python train.py --n_layer=12 --d_model=128 --n_head=2 --n_kv_head=1 --head_dim=64 --d_mlp=512 --vocab_size=5274 --activation="tanh_gelu" --norm="rmsnorm" --norm_place="pre" --norm_eps=1e-05 --positions="learned" --qk_norm=false --attn_scale=0.125 --bias="all" --tie_embeddings=true --parallel_block=false --init="uniform" --init_std_qkv=0.0406 --init_std_o=0.0406 --init_std_up=0.0406 --init_std_down=0.0 --optimizer="soap_variant" --lr=0.0075 --beta1=0.95 --beta2=0.99 --weight_decay=0.032 --lr_head=0.00487 --warmup_steps=200 --schedule="wsd" --decay_fraction=0.719 --decay_shape="linear" --final_lr_fraction=0.0 --batch_tokens=32768 --seq_len=1024 --doc_mask=false --z_loss=1e-05 --train_tokens=157800000 --steps=4816 --dataset="wikipedia_en"
Each number is 128 + 32 x the weight over its row's rms, rounded and kept within 0 to 255. Layers, rows and columns count from 0. Numbers have three digits each. The size before them is the row's rms in percent of the matrix's.

# layer 3 MLP down (transposed), 512x128, rms 0.232, rows 109-314, columns 0-31
099:158098169159128055119124146076127050085175095118157163138150195086122089053180107169162153135161
117:122105120123115141099122126118125114150155094141079128151089163127083145138143060112119101096107
118:126223106113165136111080086165159198157164120124115194163168142116141111125121132151157170113137
097:140156103120137133058146151048121096170112168175122130133126171088147085142093119164149140131117
120:139150149134141105154118158126117176167136145109118085110135097148206158072113111141161123135113
104:093120121127185115176087181153152113120114166086078092132097159077155094135151120108102121151117
096:092134146118103105124097170126127179101126093100127148132118163131125156132080088046064142151121
075:142115113170081060131153155126115157129108112190184091070122125115132116101088105135113136120189
106:092153136152109138151079143116171089137145175168089061152119183172129176150172127171153146160145
082:155145134127113121119131123100165218148074135150179148069106072144134176118126127128066101126211
085:135066178088132114115138091156083155105135157120108131139183150117121188115097118177179129046058
100:129139144115080086109122142151073117115089139129109124148141113156195106142050125118125138098099
099:122175105119143123143122123130080113180161112058147145136090175066119134132120115115159173111121
074:119136139092143158113135129099179111150086123081108221141147146164108076137127139067122128093119
095:128150102142126098125127140105186187152144109189151126092138127172222118123135129031087172146111
089:084129110144090123139129157160131129094097104116217156101109142117136129081136108109162148125124
081:089172134148091078111145147149094128167106113158125166073115100144046126124146070139065179092118
114:120147121063136149160131151151141139127081150122096151165127076232155168133131142134128083086159
109:131175163150147107221147123160121088121128141097061113143071150123080091149115146142128117080079
092:107062089133135107053130111155159084105106154132098091097111083133182182092148129182094129133104
113:106125149077126114143109089138155106111196084110122151183160137150191109050117115097135144115097
078:148130083128183098079176105095150174140124040103079119085136099112104103154136109062070136146124
101:118142138162149092132115038079131097150103099106141098128108147160114116166127157148131130089125
100:142100151196105126146078144108159144124076124071091086084167087168151139165061148128115116133163
090:153139100108134171181091135119142105146113090108176105187080105117105177104101103148151173096161
096:092154156141107100122059103094201165132122097135169117168080170089159109120156162196110122162136
078:078102151084168101107105105108183146165091105122096166129133133087063175113132083143095152086179
090:143140163137093102129088160099152108090091119093157149135126049081162097136107107137153172175084
099:132130091123155119135105110106163117135140116099173128104074156115135131058113111179122152154106
103:090160119172122134070123105106138135158163098180147134132112096074170134131129154202089154151189
102:115137157080156130092173094108104125165115138102137084155132130119194096180126116111104140137192
087:099175139091144136161075167134125141155066151145099061130167118130214108131093163105152122098136
075:124099139119114098091142177124177212147165112139147148099113122127124159143081069099063089091199
108:166124061117174103144091103107155135122117091116117149142123113065129112116173152086144120113136
107:126055071113156122161148148138081147126129140094122090077114133162121131151071120120109150187134
109:134145070123138165151129167032157164086114152182110158102103103152101142142131169131179086167142
105:085177035177084126091093141117083134138063136131142155135141120088116187163122082073138076147129
122:133121127119137102143087169134089109104125166101126108108137100160083158121136121123116144104179
091:132155112129155124111085119138158133174083096161210171171118087154128123167169109123100159169152
082:171119121080157096070145142109150191088124145102108131140131108090107158162147128089100120123133
090:071123118112133064115083162139218126120117179086130110146103104112174142169051099116179071120170
113:091108103132175163118109146174119142147105136169144130089163111119091109112115098060148129131124
115:196141121139083135115137166087132153138100115178120087060124093173106112090148153039169112147114
096:109059144082146114113128136125130140113113079127107158114172106133137173112110166102101060129189
097:139105122165136140162144153111128204116117122191121104091093122125146136162127112124117125100093
070:134071086102188135089093152138125137095158117122112161148147147147057118155130102066130181110147
089:100133110153131071189109144131107168114123119164152129153051165151166150085174148160148146155119
091:141136065183171127099139111081154072133149130144123158080071193213132130094137182141126132148135
100:093147172142142091181049157161082124102130098118127197149130121137103114085163160097085174124146
106:109152090140099179199087136110174099159115119130072098087082136123158159096103132109142127174124
084:104173066090153074100105164054123128138141178097078195105127148129120146142110099115069075056105
083:130134129125091103038156138118160170161143168164142151117130112090163145140091131078111113168141
074:111094112091152152086085190136095117126139098094129218094129124131082150106168086117073210139158
109:172074116111200086100104173151184135162203147126107108167111104125114171168068081147064146194122
076:181129181136138085112095152122153160132107162157149165155167130105069124094138126181182122087143
118:155120135078157136104159121119117106090143124113115154091096083073135041082133084134092108130159
082:099115126120128177092112153082152118102193122095137206162136155133141147111143124124132155168082
124:174126196096122145145126148134133128121141132070115097078116126117120130142110141139153077146059
118:155134066150088144130154148141096078150097123082140144117097139114190104171131117100152086097111
124:170123214149161148138096080119126100198108154124138119107162137113122113128195112159131087125138
107:148119125122133146113174124106162130103000183159130110078123170103116177161169104083079109143112
112:144126076106161117121132125180115138157071068154123110124128094166126103096147125167149133149120
096:072144141148119156151098136090166145140120139156086186122141154122094143081159126146115114119142
093:099117107156111086137106163128172083174100099109096058071160211120148089133115103084130142164141
112:166150104106050130161154192112183149140140137171112147126135104153142120090077132139097067135105
089:127120088128101148145174133113122151122114149070108160143105156161151152097053152118111125143151
083:136084165145147064083105198102096167136133092138155161094098121091105125063131148153101134083140
114:096113062103142147193156175179150133137178132129130083114117160073135127191132109154147119147144
099:122108105163167144170120137103113079113166139161116140119139115129112138097132146126115108127187
115:083078167128120104162013103097135080133189191145121137091118140122071084147132130132118085134145
100:115139143102134138134094124096160124113140158175138084090131101094158137150044128153113079120146
087:106103132113176135114161172143056117103147123118082104094094101153139133105162151161094129140092
094:108173108147088155166136143138144129132152127122107147114121141098127148063151096131117098131112
084:166121149112159062086137135137125151167138114136133118161121126092072096124138104156113159114159
093:088135117155144105087101061151143145192100092130168092081103125129122170098104093110127090057147
097:160113079072145104078099182122080117111163144105169173099116103112074098175072132175081140147114
107:102111159065144110092168199110167096129124068163144167133153117149149129130088129031095116101128
109:171128121132179073121148143127106138138075127137128177093181131108125100127142110108165138176157
087:179137182090132096082102199159112094144116123129115137159134126141110139124120153161190148083063
120:162152089164062158133128095128152189116139154109053103097137210121103165127119144141123121137095
088:142137118177159097094073196117110215117148141150143177105159127162131158077123095116112092162178
096:168137138110100142133130130135127151145179072035036098179069109153165116140122127127170110132129
083:130111112084152138018117082140110184115066110072112154148146105127178180137139142119099169092116
115:158098135107130143063126161137159078108147152109130130096185113042144095152141103146088070142093
139:130145116090143075131114131131109116071171115142096096172111136083120179115101115128102152143191
118:125094087133108149154184102184114115133103149167159134117072122095115151140106124127120148085148
103:136082120150131104127178104184076143101105112071159153139139128143134136084101142109114150123091
088:106099112106134136087136071154101151130151077128106140101123107129146120126089174141119113117085
080:168125121120149110061105169125176150127130103221149139136141112067096129143153128129117118127152
095:153121134138141210155067077136134146096104186106093189089167132144096103136153130123134151089149
078:143154125125120099123107118106158166078125113158104187104128126114118118134121085095138114132162
102:103085176142097138156159108136110140152172140119137145150141122160100122123093155108125135145162
105:081162131099165153167108099147163151166107124152134154063168145125163139155149145090103139125149
110:116148104076137075088095177159150124095177145150117176110119135083121102150137087131111078066147
095:106171048105128128146094091154084174145152090129086123165183119128092154141139173154123193080117
101:115186157153121155144131144079126152088140118081097149109110118062142142080090144192163094144098
067:150064047155150156149073080127122065132209141138132124091168128088177144112122164167114174082063
092:146124194143168138083064179105188123103134110142081199125156160116095095132158098155099154092124
110:093157104143159180113138083173121154109130164000084130117125152132093150111165182158139153108170
088:124203103176134156083077101096162172156126129100106162114160146104112097080095143117133163092135
106:120095158111127184166172107146095121158109126112166126137075115111100132096141136170094112145110
091:117132126143163121134144182179167140105100099161101147101063133128074110156059113122172160169102
107:146118178119115091077099138161210150196127191197169141102132165087117108031127132149126130195107
109:132136116149102150127095149115148062148083174139132154148146155105086130167157138154111185143088
107:159157171133138082101125111179144096161095122143094087156073132131053074168125176179164106061130
072:128128127063132140082135141130087172088122126148073142104130103093128162135153093154135118118152
086:166121122120174149141168139065146163091138124140157101097096125110127124132117140135126086120142
099:145122124104143167139163177165127132100138082060130141078147120144126132126011167099119105166165
106:112096103148100149151155169099103158139113086123111121081134147095069189166110145126082151182119
103:205086080134119136107148072135181140164119180141095088153083156156138150122145099225142130132110
117:134157066126098146113155127131190121105058140109116130047106135121080118150141072133085110130181
092:132129152140094161067095077126186195150132106124073138126126094155087083129088124151150169074121
100:178120126184107112111160142096099181098115114145113167209151120104133111119110121110103127139137
120:119198133105071069161108121174104130143099107171149091151123158105090162148180189152121098164195
096:121094185115085126142122088115071171099078156048114134202138108187156112129147132087152174105135
118:107087158138136105113139191149133079197111059224112129154140157130108137093096153157144091148078
086:162141083133180203119112129145132135098118060124128172162139145150153064137143055085118135133113
082:143123173105149105123130073119093068143129082130126147124165143141100112133125093131100222128124
087:157095171102169072092185144172144085108096168184163164161087101102184139054132118130164111121075
089:099125149154102120164138138130131113102130107077108113139093100112100182113097115132165163074133
101:182156121130116159096077116143071065188170086105163075154165112077097127202126108110089096119128
097:110128115130139143124080032128104176081093107042096121200136147115145151149137157136153116136177
098:110109124153160141162092081139065096100129125073122130155172100128147120082145100168055157120095
115:170128116213172184180090103102097103113081173139076102096138118125065095138113120163098161082190
105:120135138157191164096174066142150062092127173116128171146142115131142142162150090159143044124147
096:094169094119118059081163113121172121146151141152146150120150121105187111160095178125072157127118
084:135160104170129168139155108127123139114092185171164151109121130093058115181192107148121105137177
087:193159090102084064148178159083067106148158137163138091078130124101105116147137080157092135135155
089:105109177106164087121137099110137118136139065129140123212126152110168097095147064111099086140157
106:105086112161158185167200136061154115098134128094144111168110127133177138191142122158061135115122
086:163106115100144100142172186137146182145123096196109166131147141128124131151144126136123127165139
098:132165115150103083149110173106123132156157106182159192129061159068120118164180080118098083143131
104:157128151169150109108163187126105123173162114105044131102140175141120133156057085085192118133155
108:155117133056168130172131196140123061119123140098177074131162117144149129198108085174079123098113
093:147128163124145156095195214122099137083142118112086139084104132127158102101093135082111101162127
082:155193125137146143103106135091106161153150114097132125088189113119143124131139131074093080159122
100:161123135071164144114069144119086111166112142080103201135132099140149188127134148144128098096144
094:195113122148174141134075103181120125177111151164152080132136127115140133142153104133140138132127
116:140115080151121129191116103151166045099152197127187127090179113088122112133185062170177137080104
090:170074138125196119170115119143130157112126106089117127185129137107143106108098123173078121123115
085:141161171054107076151108141139128149142096129124156093131119083128110178124136139138142155137202
101:091129098158202136111133100181123116100133177097111175145149120174065096132113184071096151162125
104:161149090155123118100092163126150122149094170216115143126111113126108113122113128131169079142223
110:125184131104115176121074113081148175106130089082138135179127100129141134099114169200156178135132
086:111189101163106128105061158086159110086135142169129134101125105067132119177160110160166098150147
080:059125112194135153149101108097125164082115166066192050145139132147125086119134139149114131124114
092:082075074147093083179082107129126142131148119112138136121096117142150177048112138105126075153141
107:125168225155181138125171112126081066135114125079070158133166172125171210128073142141146168149128
108:089119114088142122046116074098138166111168167111094116151147161148099120158212159161157129109132
107:131116114190118123156124171144111106207140137177060095120088122086081099088150120142107092116124
096:113137209169109119100110154114151139136116105169139145172119166133136112078093177218144146140099
097:145175087139082180149142108119116137199111061192121150157138111147159145101102161142187126139114
110:109141089134122122217174114121139115126101062139139083058162075162170124133109155116174128130162
086:141138164072147094090104111130170144134124110196148186065095111127108123106143084136094137132192
096:138150178147131093075146132100125135155186093167143182073154125104156087120120120114087149178132
099:138166143211128173126117089126101132164119117134127143114100131102119121156137104140050103162227
101:173112124116157149133144105137097165132161034048114134150161159112165130149108148121105202106129
124:109154108108103161204096125092173167138076048167150166197105161184131145071154105130139184158126
092:203146100117150138119175130133120125159054147140146132095207153127128137132207118133096151200137
100:101165181054181121149109149175161089150127069106115114153186149146129117108135105140134121084119
083:141143135133135103131151101136053057152110135131116151095149112134103146116131138185129166114121
111:142080159099168119176133085131155105123170166158161143118101100129154143090118085119176158131155
093:134117136106180118128116103127139091124106129140137122148138117085088136103134121103110125102127
097:150102169108180108120181124110089099140137206160135118083096116102067152186174162163119082096111
080:066093150077143078096119151084148103157105079135122116113175122133099115152126101091114173116145
087:122133102125145148114128186137104181119189158142123123141211125136137095136067136084091159117133
092:140109116148151142109142115106160109125165130096140154092126126080120145082152215142086187126137
089:168148178140115124044122089132167054143108115093169111106114116096137117094115151170150134121178
119:121161121139134132133130159134130141139100110135163161142141145125095081099123076144119133070102
077:151113111194071128116117125113159166140120054124152101111185148111129163153107051149134079110191
111:169122188118089161107145162094074133121092130081133106108106070169144115106105087123078148165158
114:125140064142177141109143129138067147121143125225128121152096161086081138124148113043088160162150
126:108170105197103121158112172123135189153114122083127108087093180148112157134128084128112205123119
091:108137149139109155152108109160128111053118100084176177097128153127115129111113190153182119106098
096:119168152132136110111132135089160138147168060153157178200087130137118184088089106129134118131165
105:152169083145131137078167102144199095153060169099082145100183140080176119094175132153097093111117
103:153070105137140171184154099096163091161119101154157116051092085074158098162165120120116099152124
098:111116179119201165133097090075117192165092106047115077110179095191158140108107171146118123127127
096:123150131120170131121113088124135073187129122126137045159108142168081147115133076152088104128175
108:160103107093099103106078133113105184122177117192118089136146145149162175179114164065133172147140
097:097110115099157103157134112142117121140109162096218146145096153124131177156116113132079113088188
111:139142167154137156164151092167157155107109151178131154091103130066148147091118079092151149152120
088:108083110172176105083129167158184072065143153136135102133090093166089100110178174162138126171151
096:086148129106094112065099129097120114109124142111189156124166100120080174142128169056101127073053
077:135123105198169136150145153134085169192170095207110110043153107151126206160129107115115131090134
087:132066049110161129092093164119165135105129148172115119210131103105102149141150103163096123128115
105:120139120192150189097176118157109133143097162175118098123186100157126162130084166132134062111132
098:065126147148162131172142135111157094074148136162095125143138138170150114131132178161089106143133
078:151132169151102119167098139102084128117170092097157162177179110108081171103157102125132163171095
107:122128151134122140097118108093203121079122118094155084132114140175131156144124095126163126139095
117:079115173122139148094126115151109173149140076161159118086126122116158102162096105089078024118155
086:142121129126148169180095121105109157107096177080091143168128106110088189112129106145135161112077
094:142154143076090172117127102106129098105074125128060168113126097125082148151089153091164151136192
089:100162140108129136172141207100164063158059082144132164079153191090156169091080102091142099135108
104:125130197154154136090102082094186069121115174115143149176149144105143102067201153149130095109133
087:101083146128139124077093141138170179162101149112130171107111132117088105133169092145112083075153
113:153152132137132110098140142185045163151117113098100105162169152120196148111145113144117159149164
092:147101169131103177199183169063116102125107072125164108149118113112171157169126135116197164142138
102:130105239189125180137090143169116077144124126100113114135174150194184092149153126161165193133138
092:094128155129169134155148163124195150147133100138151105142120065161107169069075095117151103082108
096:096115140115166107205073166132196168129180127116144184171144159116063150182141172102170137192096
097:136096176120138124177104142125088116140169124153126129144167126156149104102185127143111186197117
116:087150154150124086128117088071181140141139074174160104147116167133140116115074130148136122136093
113:079170130111133132115141082100152115179089142124171114182099153127149146165102159142149107191124
118:073082157155166109121111108117099087108177148142125156151075101125137130148180098126203143121095
089:104112095090171157094136099139139154104111145093099165074143143072139153116114120081114078127118
# layer 3 MLP up, 512x128, rms 0.272, rows 110-314, columns 0-31
113:140094121121132112089118090139124149099151166199068161112099194125074153126090151135172112111092
109:148126185107153099135120089124035137125117090096094089127138156133159121157108126121108125111126
131:104151128153066119145134140138119172198140154179120135164141123117155090113117146092141166153084
106:148165129179123148188136142173161162143132154103079176121124119146102095114147093177170138103140
101:182108126123079147052145096093106106174146125062128142102107073140193109092182090123120178201125
097:080170141128105076122088129121099099142137199095140127119150152136095150127129113170118153157115
075:130147132149087102026095117167134059069139147123066119118118121132179135135188113146101149114076
093:095170174108060165088136109135167118147129106107124159145124087107096113130139129142091164105110
095:160149111150127107105108063087156140097122162165152162164065108140140184090104157145130125145118
090:177120112133163097152176151204154116125111081119141131129148072069131127175139164098112104132161
104:118139134114163150102045081131239112113074083125116185170119170165057162152170092135144124068114
106:158089177121129155126157120135170106197187110128172145096084183106092164137125068113117145131090
098:097138107152100176169118144160146190127152164112132152161101176102144149115140145101157158137137
103:150142150136156188113133110163136070128129138041098126091127139112141106100130079176130124121126
101:124107157099096134074106159135135110121142165047195165171121172085101132091146072170104130130157
083:163091091096151140169156147165129144084111096152111153131121105121119112175121162083160104200124
100:096159122176126143150107097127127193077104050133104139167188142202126113127196080087080098037107
095:122128111135174113131103113133157141180105176131140090092155128087079128111155126123144189128088
095:168151123065101129113101178112067168106127109093150129146156067128150139189150118109121110106099
103:120115143170088135120087105119128139120109082154117164132105129144113127111146142099113113155136
089:131087171162167122145109127118076088110173226030111137145092102127091123140150161086122114138079
095:143188133168106128085169078164121147132107180140103092140138114175110163054098050161134167093139
096:127086113112119107171128127154140139172149174192117120110153135064118213151105036088169129094116
102:147105123152111180145138131152176122197211114192115168158146148131107119156152163094088162074161
119:158145121118139109163162125133153143144135100175103143129147094111170164174146119071090147140095
095:061139121188111103175128157126137149114145141103126134183182190128140110147145136105135093150147
110:128144166163102109127122075186131163153052101154211125125108159078111072084161106122092148117106
109:108149119131121143126136102145149146102161117179112081133127086205137140136121119118134189196094
105:171125088168184093133071089149072086124144123137121083216080199210119122106147163104123182124103
096:198102086150118159124142107143168080102117140112081145199109152128150149120092110127148158075112
095:095150110116123089137156123124108151145122143145138126168167081162168122136129128063152133092142
090:117132158180139153120148165170137145113120151160104101130129099133159143097097104166075146123165
103:134099128151161149112129066091105094119142141140102115135135166119154121101117134082111142084102
100:119145149139152128102120119094204103126117066091145179162095151136123124158200138121129134115128
093:110113187123108168162078089094051138157107112098047167113111096165071127087168075171079139077139
088:130134208092123187078103143111151092118125101124108126165115084105165074118182135180221146110112
122:127127165101119089164122130107075131149115137144159148146143120172142099136113128106070136124103
104:118116122142131100088146145137093127105163085155172124112156168126152106135137148096154167149109
097:173152081077142061151167104180165082114140178136128163129118091073188126141131174106069179125116
089:103123138108130137107089189096108064141144164156121094113125186149159113133103110083161103178100
101:127143158133067099092133140131103125117086168142100096169117132170099151160130078136071097180182
103:091128173137139148156127145110117114138165170154190124094076152197104137150128163127123112138167
103:090124169115154083088178080101106101136104132158184172097134112136079175150135200154113116084092
088:140100179082155166120124154149068104132090152078193182157173089163117154107140101149086197114136
090:137182128135123169084151113122066112124129177128166168109146147183104195076103135147106106151173
099:110119106153136104118130030059159144103131211116129155071084129179135107180163175140091046173115
111:150136165093134113079148092129160089151157120099133217088134111175107109201128111054095145117161
116:119175148103154078093102173178137085129120123070170127106110099141110090142162081115107127199168
108:133142136095171135051148150119127115134129123124153157108121196128086130166137113121183107115116
090:170117133108098122135111104133158141105144147115139117153155078130153124112172133179137175105131
082:145090153109112135053125149136131158176091147107155140135151141126127135098135128096141155115170
088:141173083146097146194136152103100138037118078106173145139136112129186158187159166165080160156096
091:115146126120086085139181111098097122076109167136099154080150201166101090142145103130160112106129
084:130188146132128068212095149109121139160118151184132133125141180131112115118122159177194167107178
105:071107123130136100110142071128134143093141106156128112157175173127101115118222132131167143129186
094:097161159187141155190122104103141120116085121146111154141078156147102166113142108129103141119136
125:136118138139162165143103154185108172123117114135151117101115093206179165145095135037131182131096
105:146188199133146148140066129137109143117123152127107093087136158129091140205101168133116127155091
142:144090192132175146174099104147148131150159204170144135127150191133132156119197083134127179120156
095:159134145118108109125176138140128142103085174126097148142075135147098116108118149166135128132124
100:113182154136103178093070061132117108131131113149194136119161240113118095159099120173129098205179
094:108119121097105174121145127084130099173193088172134166122091168158139145138137123041115185149097
094:123097170074126116082090091134119122200116168147171111112184108148117126143145096119113104170146
103:112157168110112216139062121229106127073103095119182133117111105130132170130125119121180081152087
092:121108172122077135187170111146064135165222167135173144126158125105134092070130100089062114127126
091:168076201139085155060149153120147150173172162129186140105106144161108159101164172203142140173087
109:147163180086077131122098102113181150079144109130116131137063102168181154099137149136168160151140
108:143131132101087164107128179141129118140112127102089127094134150181127158137187131187124118132118
120:129175161072076119105135149116128169157137087168099131066171068124149131154122146097125116181085
084:105083097157094171135098155123121134164064130123130159134137151118081117128113210135186173146130
118:142180177099151136079092160099112115121117078094166123149117095147124070181135139141113108176182
092:155154137082077163152136150203133140115179108115155127172168137093106098088121162076135106134168
091:144129109189178127053182109100110153093118136133113141143122052137093173210162116099084079124113
080:128136156114109181123162135126143155150163158122119141091122181106140085093146170118134118144159
101:114117151126141125141140079146104149143116150131132136114101115134208097049148105135130115193141
091:162185134100175163150104090125137125176175138150134203138139151134221152123127089160138126201168
122:137173177111136133158109136137143184174118151107163144150169127125140159164155112097182127164150
119:151111074141075103119103128155150145162182117207122129134155169159092144167090114058098105101082
107:099157173182130131137229081118145129102103127164114152135103147207093153094114173126127112134108
097:146160124111122159141100179167098102080111132088113156154127140127127149115128115109169095120104
091:132122125121056122142115093111102113152170091051149140139084113125177133100116139154175120117069
095:109061138099158112101192089162174096184121129162081108191155117170117099155154188090138128092108
114:144141139131154129138122140118138052120116088151149112089153126121152121147107118064141092176173
089:119132091161098171102133127144138113173150194113145130096137161154096093152194127116057105078072
094:124147106137153152071159141164153089107135118138174098092120128162113144083113182065160086116145
083:121159123157144164151113111124148153135090094125128115161144134165088145153115124123117079082113
103:116115153067145136106127183155135109113102095126149143097122142077120125118125168124131070110216
103:115122164148124123153141037158070100085140161116075135162130111166155117120134116113113144116088
106:132111177076154146059109136126134063050178093134142134144155106166124099105136098170120167143111
091:131127144106050134142050091067111116116095077140167138140149162095096105122120145127142170215151
093:147140118127130172070063057133187098174107090091064159140151145156096138146168145207151114148076
090:136149184149172178151169134126170133088189158194109104137146048120131156138168142110063131159087
114:113138163140120124165107106185126140188149146153165163112213127104142151049143150170175154163123
096:113113167172111113079107193146205094143098124168149136125103193107110106139124151131144132121110
104:136088172095138124168168172082117136103139114118088154122111126133126120186155111113113056144155
067:072114121109153179151115147130137147076110133091062112159094135167069181043063096127083149143137
107:165176142179136094102081136127136155159155189182118139141147126037179091117177135137129134103102
103:092141206064098075144181142167104101112139110165093068138129140141091158134160126199179140113092
093:149123118102100098163112172078126096092089105114125125126151070096139149210129127121084133144102
089:078126173073092127127034112142156076135151165128140140144085119095145167158194094123121149174114
093:139122171153142132059079078109119083062137124144120184156157074122203151183137108111123148115134
113:138124136137084069148073146127121130116135117101064121145167096106118113104146113177138112091115
097:100112085111138140146117112073139091086130090136119084138134155160081118061114157138103163071171
115:147152177124169084059126186188126130055097133099136142141161139067148151142139151126183119168131
086:171141209104082130147137122120125131142137158112097166105128102154187147073136161122106161143112
100:136069150068155136134150170132132148114129120056113097123094090128129148075138119115085139116091
102:144106200177130093142082134123114069103125176162146099175131148094114131147169134168158142122142
100:081163116140079127104090086106131111144176130100092150128082133159119163087166159158121123102100
110:165105111106079127086114134143135131114190152102111139170156096162121096120140150137121097106144
119:123064137104126104161168117202123102117095188216107108087123116134172172087128093126116070188059
100:184103116135150112069150161087099115124115131135172142152129126103119137135124103111161124073140
098:136096171148104130147104133123143105140141111145115187144139191083163159143129114167130129089099
093:182108129107131133077162117148109153157190150159148107114147136102127103193146091086174114155084
101:175102166200111107153123113164135126090135141143137171197122166090131146097184128125171159126146
098:126158148102099111115091117128109095158143182073068109152147128144125104101194128187081172163178
113:114095146118138124108100115173086094078139147111105140149129066160116171129095098160151142134092
073:100114074123085154061135080143148137176162198120130126110084159102064130139163133122113046056134
103:130123087140072115137160115138132163125133119107171147099075101086156145111119121106122129118084
109:169142110109119164087097119140122085139158051156143110068114119101103144187154131053131103070143
097:135173137134157143131169146133178100130120147089141112141122148145142126173157100089068064143176
099:122109106156097117057130081152140140158091169135066129113136155043119162116166132109196114075142
133:085194124114129084085127133130088095158161142150179106119096128100103159097120092056113095185142
102:180123062120082163162163095135182080170179156147129114104125129129100100145152123107098110158120
096:104155167071143150140095146129135139185136149090135094114098197141085116118140189140126152120137
077:067130136123094122189127115116121140156126078087142156111129153143094105137096073169196115086135
099:077079148093161175148114115167131137101117155078131080098152170134118133082101125084084160116073
090:202155158132160174122195084109109059098135170116173104112133104157116133145121091099089139087102
092:144103116156140128111200169083088057118131186133153088124138108149104114202124195112072124160110
099:109116168119139119149133064105124131161094136124087096139069114154124152115144103116080180118104
091:120130178127165114122133105155144135162132175091202166131099114088152116165114139111151147084191
090:125080162164093163115196098158171102117170123149122120136202061139139114127125131161124109095155
093:139180110060135122071116121129117062164181161171118123178120137117134137152139086100187193120185
113:162151162131106108161141122142129149134092155146175117114115127115097118082095154146154181101103
091:167147104106173149087180115054127116134126130044127132141167098107153095127115118114116136106145
090:080131146133067174156122131119076067125132150133123125126171095142153143141129087115131127091142
098:082140065155103106098113138109209108155115068175147145128143135124153119107087139101120174055149
102:127203104117112104124059068116150113120122202159079104121145064135108147106145104146151120125121
095:111174160164146158155119122142091163109134127108086157194115125190110190156081141108090116128106
101:161094097020110097085114124112135161107167089179119133129131128101108054188124212095098110125195
088:076075133174095112098101104116124098123106134082099177108163136129171154105152132125059091123128
097:170170166110112129108148125138170166155116065165125139190042102155101139135140120126133153150116
098:162109115100106151104120107138163145122141127161073085096170100177140127156132152091153143063157
123:113163146151101209160134147131128162139156150138122132087092149123115100113107072136112122180110
107:103150080090093197135134110111118175177138124157206105150105145122197133109119126095148096154111
088:093154151166127150130062116169094135164137179125194111164120157134114108130180188151120103129117
102:105060117125126092126078124152147085142151148067095214194163052167137132078130086147116105132166
092:133046131129147137116110151136154091099115217158147117161113147047084118115199150139136148105135
122:143124104119129174180110151101114130154194103119177068166151143097143188087116160127143096166158
108:127168155114137159111141122183110100088131143139119183130143155088126143117203091154172196129143
124:177095137125097179089154108070111159162176086164157121076111137138113128167089122146113124144104
107:161095122157181129142088152158157146111083236122183119116104123140073118132125116155115072110140
087:172086151129095153077168090139122145109128165143089092165133221132175072095149131117095152145105
089:092133144149172210154182163137149150074156159150072145120114131132132104162131126146177111171083
096:164110093168103131110170081160138189123110108144098104113108138112112162158164061155154062147065
094:109130140143091140128202152118061144114107173146093107112120127111130143073129207132106162149145
116:159135179130156070143188096095120126110054072187138107140126156050164165160149067190135122119091
122:176085141115145164128148105125172134120121222133116131154118110106155139133166121175146140086140
080:130106137142137136159156098132100111152122102126162118115132130149201123122124103130136080104086
104:102139157132128093047122119091093066124103136114148107163125097172141121144163130166071135088171
076:198138187120148124171114155107166086115075113119181073110132106128133109160113123127087092143118
106:187108173160092129123109140169132143148105138123160132163124094094080161147200100109174109122136
091:084134119101122165121143119172152072134099166079100070134087116169054152114096105119124130066110
105:162100116081134112130098133171067109124140069068205135154081061184128146050186124119120185114130
098:083121210150131147183164103131115135101117107153085085143110174166142086129069091125178176134154
099:130177133084191141118067087116129089195115104139159141120089130161095155055184101165117133124154
105:105183169086113152169096125108117151174176145099167149075110084121137122148110167094154132133151
101:124151073114132102105112089167098163117145146119126101126134148143145117112147159112121158138158
120:194134118124161049117151151147164139073180155146181144136084117100055141132147141134151105099123
097:114075131151066119074144069143132118146118111121128165142203108144118219122095061109153131145129
099:129093122142155185081120092142157119142129128181133127184094184122113138125158114107154156110132
113:121149111116150148168074088110177110082182171166216170189159177082152145171158167114129112148119
137:134179134138128130097137206144084144184107137104129085075179100150110156155123116126139125122072
102:091135127098156126120086101150088146077156149128140128097133121095118087161093149044138067121140
102:102104108102035109194188153080123113101141070142184129103078076126159155167143163112082125173198
120:122124122082115100191139096165140131177145154145099069088134096142228166089131071132120101156075
076:118115123168124108113170123133139086121164131080158076119176167148193091179165075100094085111122
102:201101057139131195117154127092092138177157151092126147132117123106111162174099116078154153175103
099:169117140103125060150154090131167138149132094119214085134111179079149157168138166141172110163100
082:176191123083119096160179119145094118159172115158195151157115143102156098123123126132125162128087
086:135136150075106118111095161183129127135108120145054069139062054093175091122153118165101141118148
115:173147156093128159103142107142151136126154177139159120110170087103142135070154089077132167156124
104:174117137099159133075070134078165111145115118083150117155091087148057132102166141067123188129123
089:133104091142134153077135113125128187160118078127180132099055094198092074120154168096085070093133
076:099147092115138128137114091149142094113072136077101081116135118153180086095089124159134091180195
096:141150140046107128055111102076110081097114098116120179132145138133138146189085120142077122102138
097:130153168132079103145164153157154153124159112147190205075126171118136085167156157157139127178148
100:157100130122075134113154098092127116116153136070128128088123141097161133175087088133145129124161
090:119170129078157099138061109107130126137164138074103109112055102108099135083134134123098145095100
103:063135118085088097136145109155083177074180123198111117101173040181126089148084150106133103127132
112:162126176135176103130141118175110138099145079140124123185147149102165092157197117148184144121159
098:120096148139178137138119122105102159145146152152134105154104109079122186160136113092162138136089
093:112120116117110129093097148070152155197116102146120114156127167165083149190121149140132140121103
092:123133115111151094163119117166114077076155105157145181084169140151120144120119115108139097110144
113:037160099109165103158121115125088168093071076154106151155159065155119113160182125184100157108121
089:141168145140164062174135115159147151124124145088129120141089125126134136133120153135128182160137
103:104100110132125172127077113135180145132171109148143148134076106127105124139133152148101098128105
106:145125126131085147118106124129136134151132160105166102177138097143136119132175137108127133130143
091:138164072162145190144118090135072185146124131155148184091140093071119132113189170153063123106109
090:142125145091113174107119129163122188071169100108151150188158078163077123134179106111133191056178
088:112118097103050138043137110151088083144123079102143081055111126132133067133119113133099089145103
117:132093125119141088135170099100163094099189086219110127166116193113142114155134173093135170106134
090:154110199070136132142173150142146092070037117097166105132145098102163128200135113111101131162116
101:090166165106063091162151072116127110128125125126185140083119136108146120083117157147103125120140
126:144131137132031107141134105116150171195091090137090118079175113108166115120113099113121114138108
106:133185116104131123200093099088200070143136112141176161117126109122113120134159208098111062124095